config.yaml
d_model: 320
n_kv_head: 10
d_mlp: 640
norm_eps: 1e-05
positions: "rope"
bias: "none"
init: "uniform"
optimizer: "muon_variant"
lr: 0.0158
beta1: 0.9
weight_decay: 0.0075
lr_head: 0.00359
grad_clip: 0.5
Each number is 128 + 32 x the weight over its row's rms, rounded and kept within 0 to 255. Layers, rows and columns count from 0. The size above them is the row's rms in percent of the matrix's.

# layer 7 attention output, 320x320, rms 0.235, rows 150-169, columns 160-319
size [101  96  98 100  94 100  98 100  94  94  98  98 105  97 102  96  98 101  95  98]
[[ 92 101 175  85 156  99 147 140  85 110 143 122 149  98 104 105 177 194 112 134 126 138 161 156 143 116  92 163  70 116 161  99 104 131 147  90 106 111 152 128 122 117 117 118 116 155  81  85 125  60 131 127 122 106 105 131 147 128 140 123  99 115 107 153 166 134 127 130  46  91 167 104 100 117 148 138 166 123 151 137 111 123  89 119 139  87  96 107 161 119 216 136 146 153 128 156 110 180 141 147 197 151 142 114 155 148 188 180 138  83  79 113 152 152 126 105 117 132 152 182 137 113 107 110 131 193 126 182 107 128 145 128 142 161 123 118 136 137 128 132 105 153  62 108  88 116 109 131 208 184 104  82  85 135 138 138 154 158 148 118]
 [137 114 144  93 121 166 104 115 111 145 148 128 125 153 186 146  85 143 130  98 113 142  87 148 130 178 130 153 145 109  92 119 120 162  98 128 108  61 153 147 142 147 109 162 143 130 186 148 104  91 124 149 196 131 142 174 132 148 140 165  86 146 124 127 115 148  77 129  51 158 101 157 122 132 125 142 109 135 156 182  92 157 170 118 120 110 105 149 151 125 137 129 117 140  79 130  78 178 108 139 128 119 101 167 165 150 115  80  93 139 150 139 191  85 112 153 157  75  73 172 131 125 137 144 144  83 158 169 134 222 170 120  68 156 116 158 100  93  75  96 125  82  95 117 110 132 101 106 163  94 118 156 114 100 151 193  97 136 156 191]
 [143 216 131  97 135 115 116 147 158 127 155 128 156 119  70 145  82 151 181  60 103  97 135 174 131 162 144  86 129  56 114 128 116 103  99 120 149 120 150 115 141  98  74 133 105 134 148 148  76 157  92  86  63  73 126 168 151 181 168 115 126 147 101 112 134 188 122 133 123 110 162 106 176 124  78 134 100 146 112 203 132 137 124 167  80 134 177 130  69 101 150 194  71 122 157  80 161 116 131 175 121  92  79 136 115 116 164  92 146 117 121 143 155 133 109 118  72 103 128 124  99 168 163 127 160 119 100 112 163  95 141 137 108 108 109 108 144 129 150 122  95 125 141 146 132  84 161 134 153 131 144  75 128 139 165 169 103 147 130 153]
 [135 196 133 136 155 131 201 153 120 139 149 100 134 129 159 156 116 107 167 184 109 132 112 122 136 119 116 132 119 105 126 134 163 123  99 208 119 120  62 144 161  92 147 153 151 116 189  67  89  64 133 128 142 133  92  94 165 102  64 104 146 129  79 146 108 154 152 150  91 134 172 109 178 111 112 120 128 132 132 118 143 152 129 152 133 165 139 189  84 151 174 121  96 120 111 106 137 147 142 108 129  93 100 133 112  87 178  59 148 136 190 102 139 113 156  93 107  96 125 157 109 121  67 128 129 151 116 127 160  67 152 121  94 106 163 105  67  91 166 115 167 134 142 115 112 162  74 132 170 146 103 106 130 140 125 197 106  88 136 120]
 [104 124  96  92 128 130 152 111 153 132 119 161 164 106 114 190 146  81 125 109 160 123 147 138 135 109 107 157 133 133 137 124 110 151 202 113 141 134  96  94 191 141 110  73 149 137 184 163  87  95  73 134 174 145 102 121 140 106 104 112 115 172 109  92 196 115 101 117 154 116  95 150 102 167  91 109 118 108 100 139 178 139 125  84 125 102  93 133 123 183  93 105 117 150 154  42 129 107 152 130  37 145 113 166 145 118  89 109  88  95  85 156 130 107  98 131  94  75 117 199 124 102 111  95  89 181 116  90 128 117 132 133 153 108 118 119 168 143 149 164 117 146 155 150 143 125 141 184 173 106 128 137 112 122 143 147  96 135 101  95]
 [167 156 101 139 137 116 108 108 107 118 142 131 144 136 120 165 167 115 149 133 117 135 110  89 104 159 108 115 137 153 120 138  78 134  59  99 141 137 155 182 109 129 156  99 125 181 137 124  87 142 117 149 141 131 123 116 101 134 134  88 135  96 134 139 146  53 136 106 137 144  85 112 119 130 104 178 139 141 128 101 107 144 114  46 139 152 152 140 193 141  93 121  85  51 175 134  83 112 145 174 143 139 143  96 187 151 137 121 125 152 126 121  99 129 137 164  91 149 160 122 139 127 150 129 145 128 126  86 146 120 142 161 152 154 130 107  92 129 161 179  63 101 178  94 147 159 101 103  50 172 182 121 103 134 160 113 166 123 137  85]
 [ 74  96 166 124 124 144 152 101 136 138 174 106 126 192 147  77 104  91  85 112 148 146 138 135  90 162 128 122 152  95 156 153 115 107 112 174  97 114 139 138 193 128 129  73 113 160 127  75 156 128 130 102 142  95 164 108 123 126 120  93 142 132 174 114 134 167  98 139 152 156 120 127 165 155  95 104 104 119 160 136 187 114 193 146 142 131 155 161 110 103 107 164  71 128 141 163 154 172  91 149 104 161 140 138 114  73 187 120 123  58 139 148 146 133  93 131 166  67 117 110  70 108 139 105 163 153 112  99 130 105 171 117 153  99 131 133 118 153 147 130  82 155 138 147  74 138 161 139 150 144 112  91 135  88 130 145 111 121 136 112]
 [131 143 146 103 167 116 144 103 122 158 149 183 105 103 122  72  97  76 103 112 103 154 115 143 161 145 117 130 151 115 117 105 128 102 110 131  67 115  87  85 189 157 139 132 116 160  68  97 135 128  81 153 101  83  88 120 160 121  95  89 111 115 121 163 150 177 141  62 107  84 147 134 113 179  91 175 143 128 166 150 149  94 136 104 125 138 143 189 122 125 104 155  97 109 171 146 130 162 149 118 119 157  93 161 159 100  97 149 101 169 113 163 122  68 132  83 140 128 103 146 116 114 115  81 126 157 143 180 109  69 120 167 152  99  65 100 119 176 107 161 125  94 132 116  98  96 120  91 146 145 150 161  88 111 115 156 142 108  97  80]
 [ 80 116  90 150 143 185 167 135 146  87 106 121  99 183  71  98 128  94 130 104 130 142 159 112 120  92 135 144 122 127 162 108  88 134 130 127  77  94  66 127 163 158 114 153 119 159  46 153 117 144 117  77 126 117 131 189 153 135 188 156 139  94 152  98 141 165 128 179 109 100 137 183 141 147 106 116 103 139 141 112 133 139  99 111 147  88 147 133 108 135 123 110 152  84  99 144 102 114  95 164 179 110 127  96 116  83 170 152 124  96 150 133 100 119 153 124 161 143 108 123  81  99 115 117 114 122 124  81 155 134 142 158 155 112 125 143 130 101 209 172 112 106 134 122 161 121 172  96 105 184 130 127  42 127 168  84  91 137 106  45]
 [137  86 182 102 131 178  77  90 145 123  84 123 111  96 173 126 135 140 210 113 113  97 143 131 117  84  98  89 157 106 155 149 127 148 164 121 112 136 113 149  72 126 102 102 149 149 162 119 164 126  61 122 141 150 156 166  89 112 127 126 126 223 125 146  85 151 135 111 152 104 141 138 164  85 138 201 146 130 122 115 158 128 111 128 139 159  71 154 115 153 135 163 134 114 116 156 144 118 128 125 155 130  87 103 101  99 184  76 115 108 121 104 179 126  86 145  77  84 142 103 102  85 154 129 133 157 134 127 106 133 156  89 160 117 180 131 127 132  80 205 132 121 139 153 159 194 110 136  82 146  89 104 124 164 165 165 128 150  66  80]
 [ 63 150 105 127 169 116 146 119  65 110 122 127 102 107 122 145 112 117 119  95 140 149 135 130 183 102 141  97 160 185 171 132 118  94 126  72 121 135 179  86  71 115 115  87  97 177 161 104 166 173 119 201 143 165 137 170  98  79 122 144 119 144 114 124  88 156 116 159 156 112 124 129  90 138 137 146 123 123 122 126 112 141  94 126  93 186 147 126 140 111  92 110 123  98 135 111 149 153 119 133  80 123 144  90 138  70  98 115 112 144 149 134 158 162 102 137 197 107 106 156 128  95 152 103 124 141 153  97 155 122 173 101 142 174  76  96 133 124 150  88 126 103 166 121 129 142  67 131 135 163 116 159 120 134 116 151 159 164 112 131]
 [130 131  24 143 107 170 141  81 109 149 115 131 147 158 119 126 103 152 149  86 151 110 153 137 145  98  95 179 159 142 159 127  56  99 141 114 103 187 176 168 129 107 114  96 107 103  62 140 115 183 108 151  94 125  93 109 113 113 106 112 115 122  97 188 112 163 134  82 119 120 179  88 100 176 114 159 157 138 159  98 196 106 125 141 133 163  77 120 188 114  89 144 114 123  85 112 140 139 119 149 150 151 150 153  91  82 131 190  79 152 113 118 104 102 170 103 150  76 127 160 113 115 114 116 110 126 144 144 130 154 107 139  98 117 223 109 142 154 107  82 100 172  84 115 127 154 169 118 137 140 120 146  76 116 100 140 159 127 124 136]
 [153 150 117  98 151 124  90 120  95  86 111  78 118 172  99 151 106 112 138 162 135 193 124 147 117 156 180  81 161 158 102  86 161 125 148 118 114 115 150 109 100 209 119 121 129 174 153 109 118 113 140 129 152 150 119  94  73 177 142 148  82 128 187 145 159 113 152 109 127 155 153 104  83 137 123 126  89 139  90 123 100 114 144 151 128 118 137 120 138 113 125 163 144 131 107 176 169 136 160 139 170 121 133 137 142 118 141 131 180 118  96 148  75 122 139 165 151  77 200 118 186 134  96  99 136 141 140 132 124 163 142  93 114 102 116 174 173 104 121 191 161 165 112 135  92 122 156 128 127 140 158 121 117 106 113 100  63  76 203  94]
 [ 98 128 101 151  98 112 107 136 153 140 114 106 136 108 120 184 163 122 167  53 119  62 162 117 122 124 122 137 125 131 151 135 131  92  85 105 129  90 168 112 156 114 199  97 152  67 102 102  99  92  83 111 109 120 113 191 121 127  49 106  90  97  80 101 145 156 125 153  90 142 145 112 124 132 105  88 184 197 140 177 161 107  80 155 110 162  85 107  92 102 152 134 140 126  95 149 154 135 165 129 181 138 140  61 128 135 116 131 102 148 190  93 139  90 123 163 154 186 186 167  92 100 131  94 183 141 129 114 128 132 170 114 104 167 151 140 135 125 152 141 142 169 106 131 115 125 174 156 171 135 120 156 116 119 169 109  86 125 127 106]
 [112 127 157 152 130 110  97 130  93 104 128  68 145 158 137 155  89 110 124 127 122  74 115 122  94  93 139  81 127 135 126 112 116 140  98 197 185 160 158 103 109 114 136 118 135 122 183 159 110 109 217 159 160 125 105 122 138 195 102 190 153  59  99  94  91 146 143 193 125 111 116 115 122  88 129 128 168  97  97 113 125 173 108 128 157 129  98 130  88  91 115 123 124  93 113 114  99  66 121  94 147 141 205 100  85 146 105 151 113 117  74 130 148 174 133 152 115 122 110  85  95 141 107 195 137 130 144 145 158 138 111 130 154 122 175 129 184  85  90 124 159 104 134  95 154 146  86 132 174 144 130 130 179 110 132 111  96 167  94  51]
 [ 96 137 117 102 130  99 140 125 140 154  98 104 129 154 166 111 128 162 172  84 119 168 116  84 164 151 145 119 106 145 141 151 163 121 130  99  96 148 160  82 154  83 105 142 122 159 115   9 133 142 130  94 159  75 134  83  53 147 135 147 111  73  79 161 117 152 136 130 116 119 126 157 155 116 193  97 168 129 107 128 140 137 133 135 101 202 111 123 213 157 120 126 152 107 135 151 100  75 142 155 179 143 122 131 141 145  98  94 110 131 117 152 165 162 132 152 171 141 106 131 101  96 138 131 121 132 115 100 144 147  94 109 156 160  93 119  85 176 155 165 164 124 160 198 137 120 113 133 116 110 140 108 164 123 153  82  60 117 107 123]
 [184 142 111 103 100  67 124 152 187 103  81 164 115 157 188 145 110 150 133 142 127 125 136  90 132 173 146 158 150 180 133 130 192 132 133 123 158 151  87 201 156 165  95 135 134 173 171 110 213  91 120 120 138 109  93 177 102 130  97 112 121  92 102  95 162 125  93 113 175 144  76 135 146 138 138 121 151 137 124 153 170 170 149 153 121  82 195 161 119 148 140 130 133 162 157 116 110 120 124 178 175 100 130 124 144 110 128 140 150  84 144 162 100 129 187 161 120 138 171 103 111 173 133  84 115 124  99 115 154 126 162 126 114 188  97 141  63 171 141 150 116 119  94 148 134 155 160 125  76 142  96 144 201 130 147  58 145 145 117 142]
 [147 153  99 137  56 151 142 109 142 159 137 204 127 149  97  97 144 155 122 154  77 137 109 142 110 122 128 146 126 115 157 124  89 137  96 130 110 115 131 128 158 139 107 187 158 114  47 144 156  97 172 161 177 127 200  95 184 109 132 110 104 124  95 100 127 155 174 126 104  78 148  93 115 134 182 160 102 113 102  96  88 113 169 116 150 128  92 120 182 143 128 157 129 169 144 100  87  95 173 101 177  99  83  93 148 131 127 121 170  77 115 134 143 102 184 115 102 181 116 144 185 188 122 121 140 140  98 110 110  99 140 102 145 139 114 132 143 109 168 136 137 126 130 132 105  98 107 161 150 153  98 121 154 157 105 104 129 204 123 120]
 [133 134  96 109 127 139 137 115 128 164 150 133  79  84 128 127 150  88 118 131 109 132 122 141 116 119  94 139 117 108 104 100  72 121 159 137 121 106 100 144 147  99 101  75  91 217  86 117 174 133 173  56  77 173 164 115  62 115  97 127 123 106 186 123 135  87 161 147 129 121 114 121  90 103 145  79 145 137 126  70 117 139 135  75 189 160 107 127 185 123 102 151 142  85 122 100 135 173 178 134 173 128 101 116 156 152 170 130 124 128 125 130 188 106 148  84 120 162 129 126 125  97 165 172 120 111 109  97  63  68 136 156 111 123  90 120 173 126 150 143  43 143 146 123 176 142 154 138 145 192  93 150  82 157 139 146  71 176 160 127]
 [ 95 145 123 161  82 120 172 133 136 169  91 177  63 101 150 139 101 121 172 119 138 135 114 128 170 166 141 144 144 159 101  97 120 120 199 121 159 100 112 135 180  84 152 228 113 156  98 136 104 128 168 172  83 133 189 132 168 151 101 135  91 169  99 197 127 122  96 145 154 102 155 144 123 124 128 152 135  87 130 103 122 148  99 123 159 116 165 124 155 165 157 147 147 137 154 163  85  75  94 154 163 101 105 112 112 136 166 116 132 116 171  77 123 103 136 122 120 161 183  95 104 106 134 150 143 133 177 138 144  89 188 102 134 116 119  55 108  91  99 161  83 133 147 103  95 159 125  91 162 148 144 150 109 103 146 138  67 139  61 117]]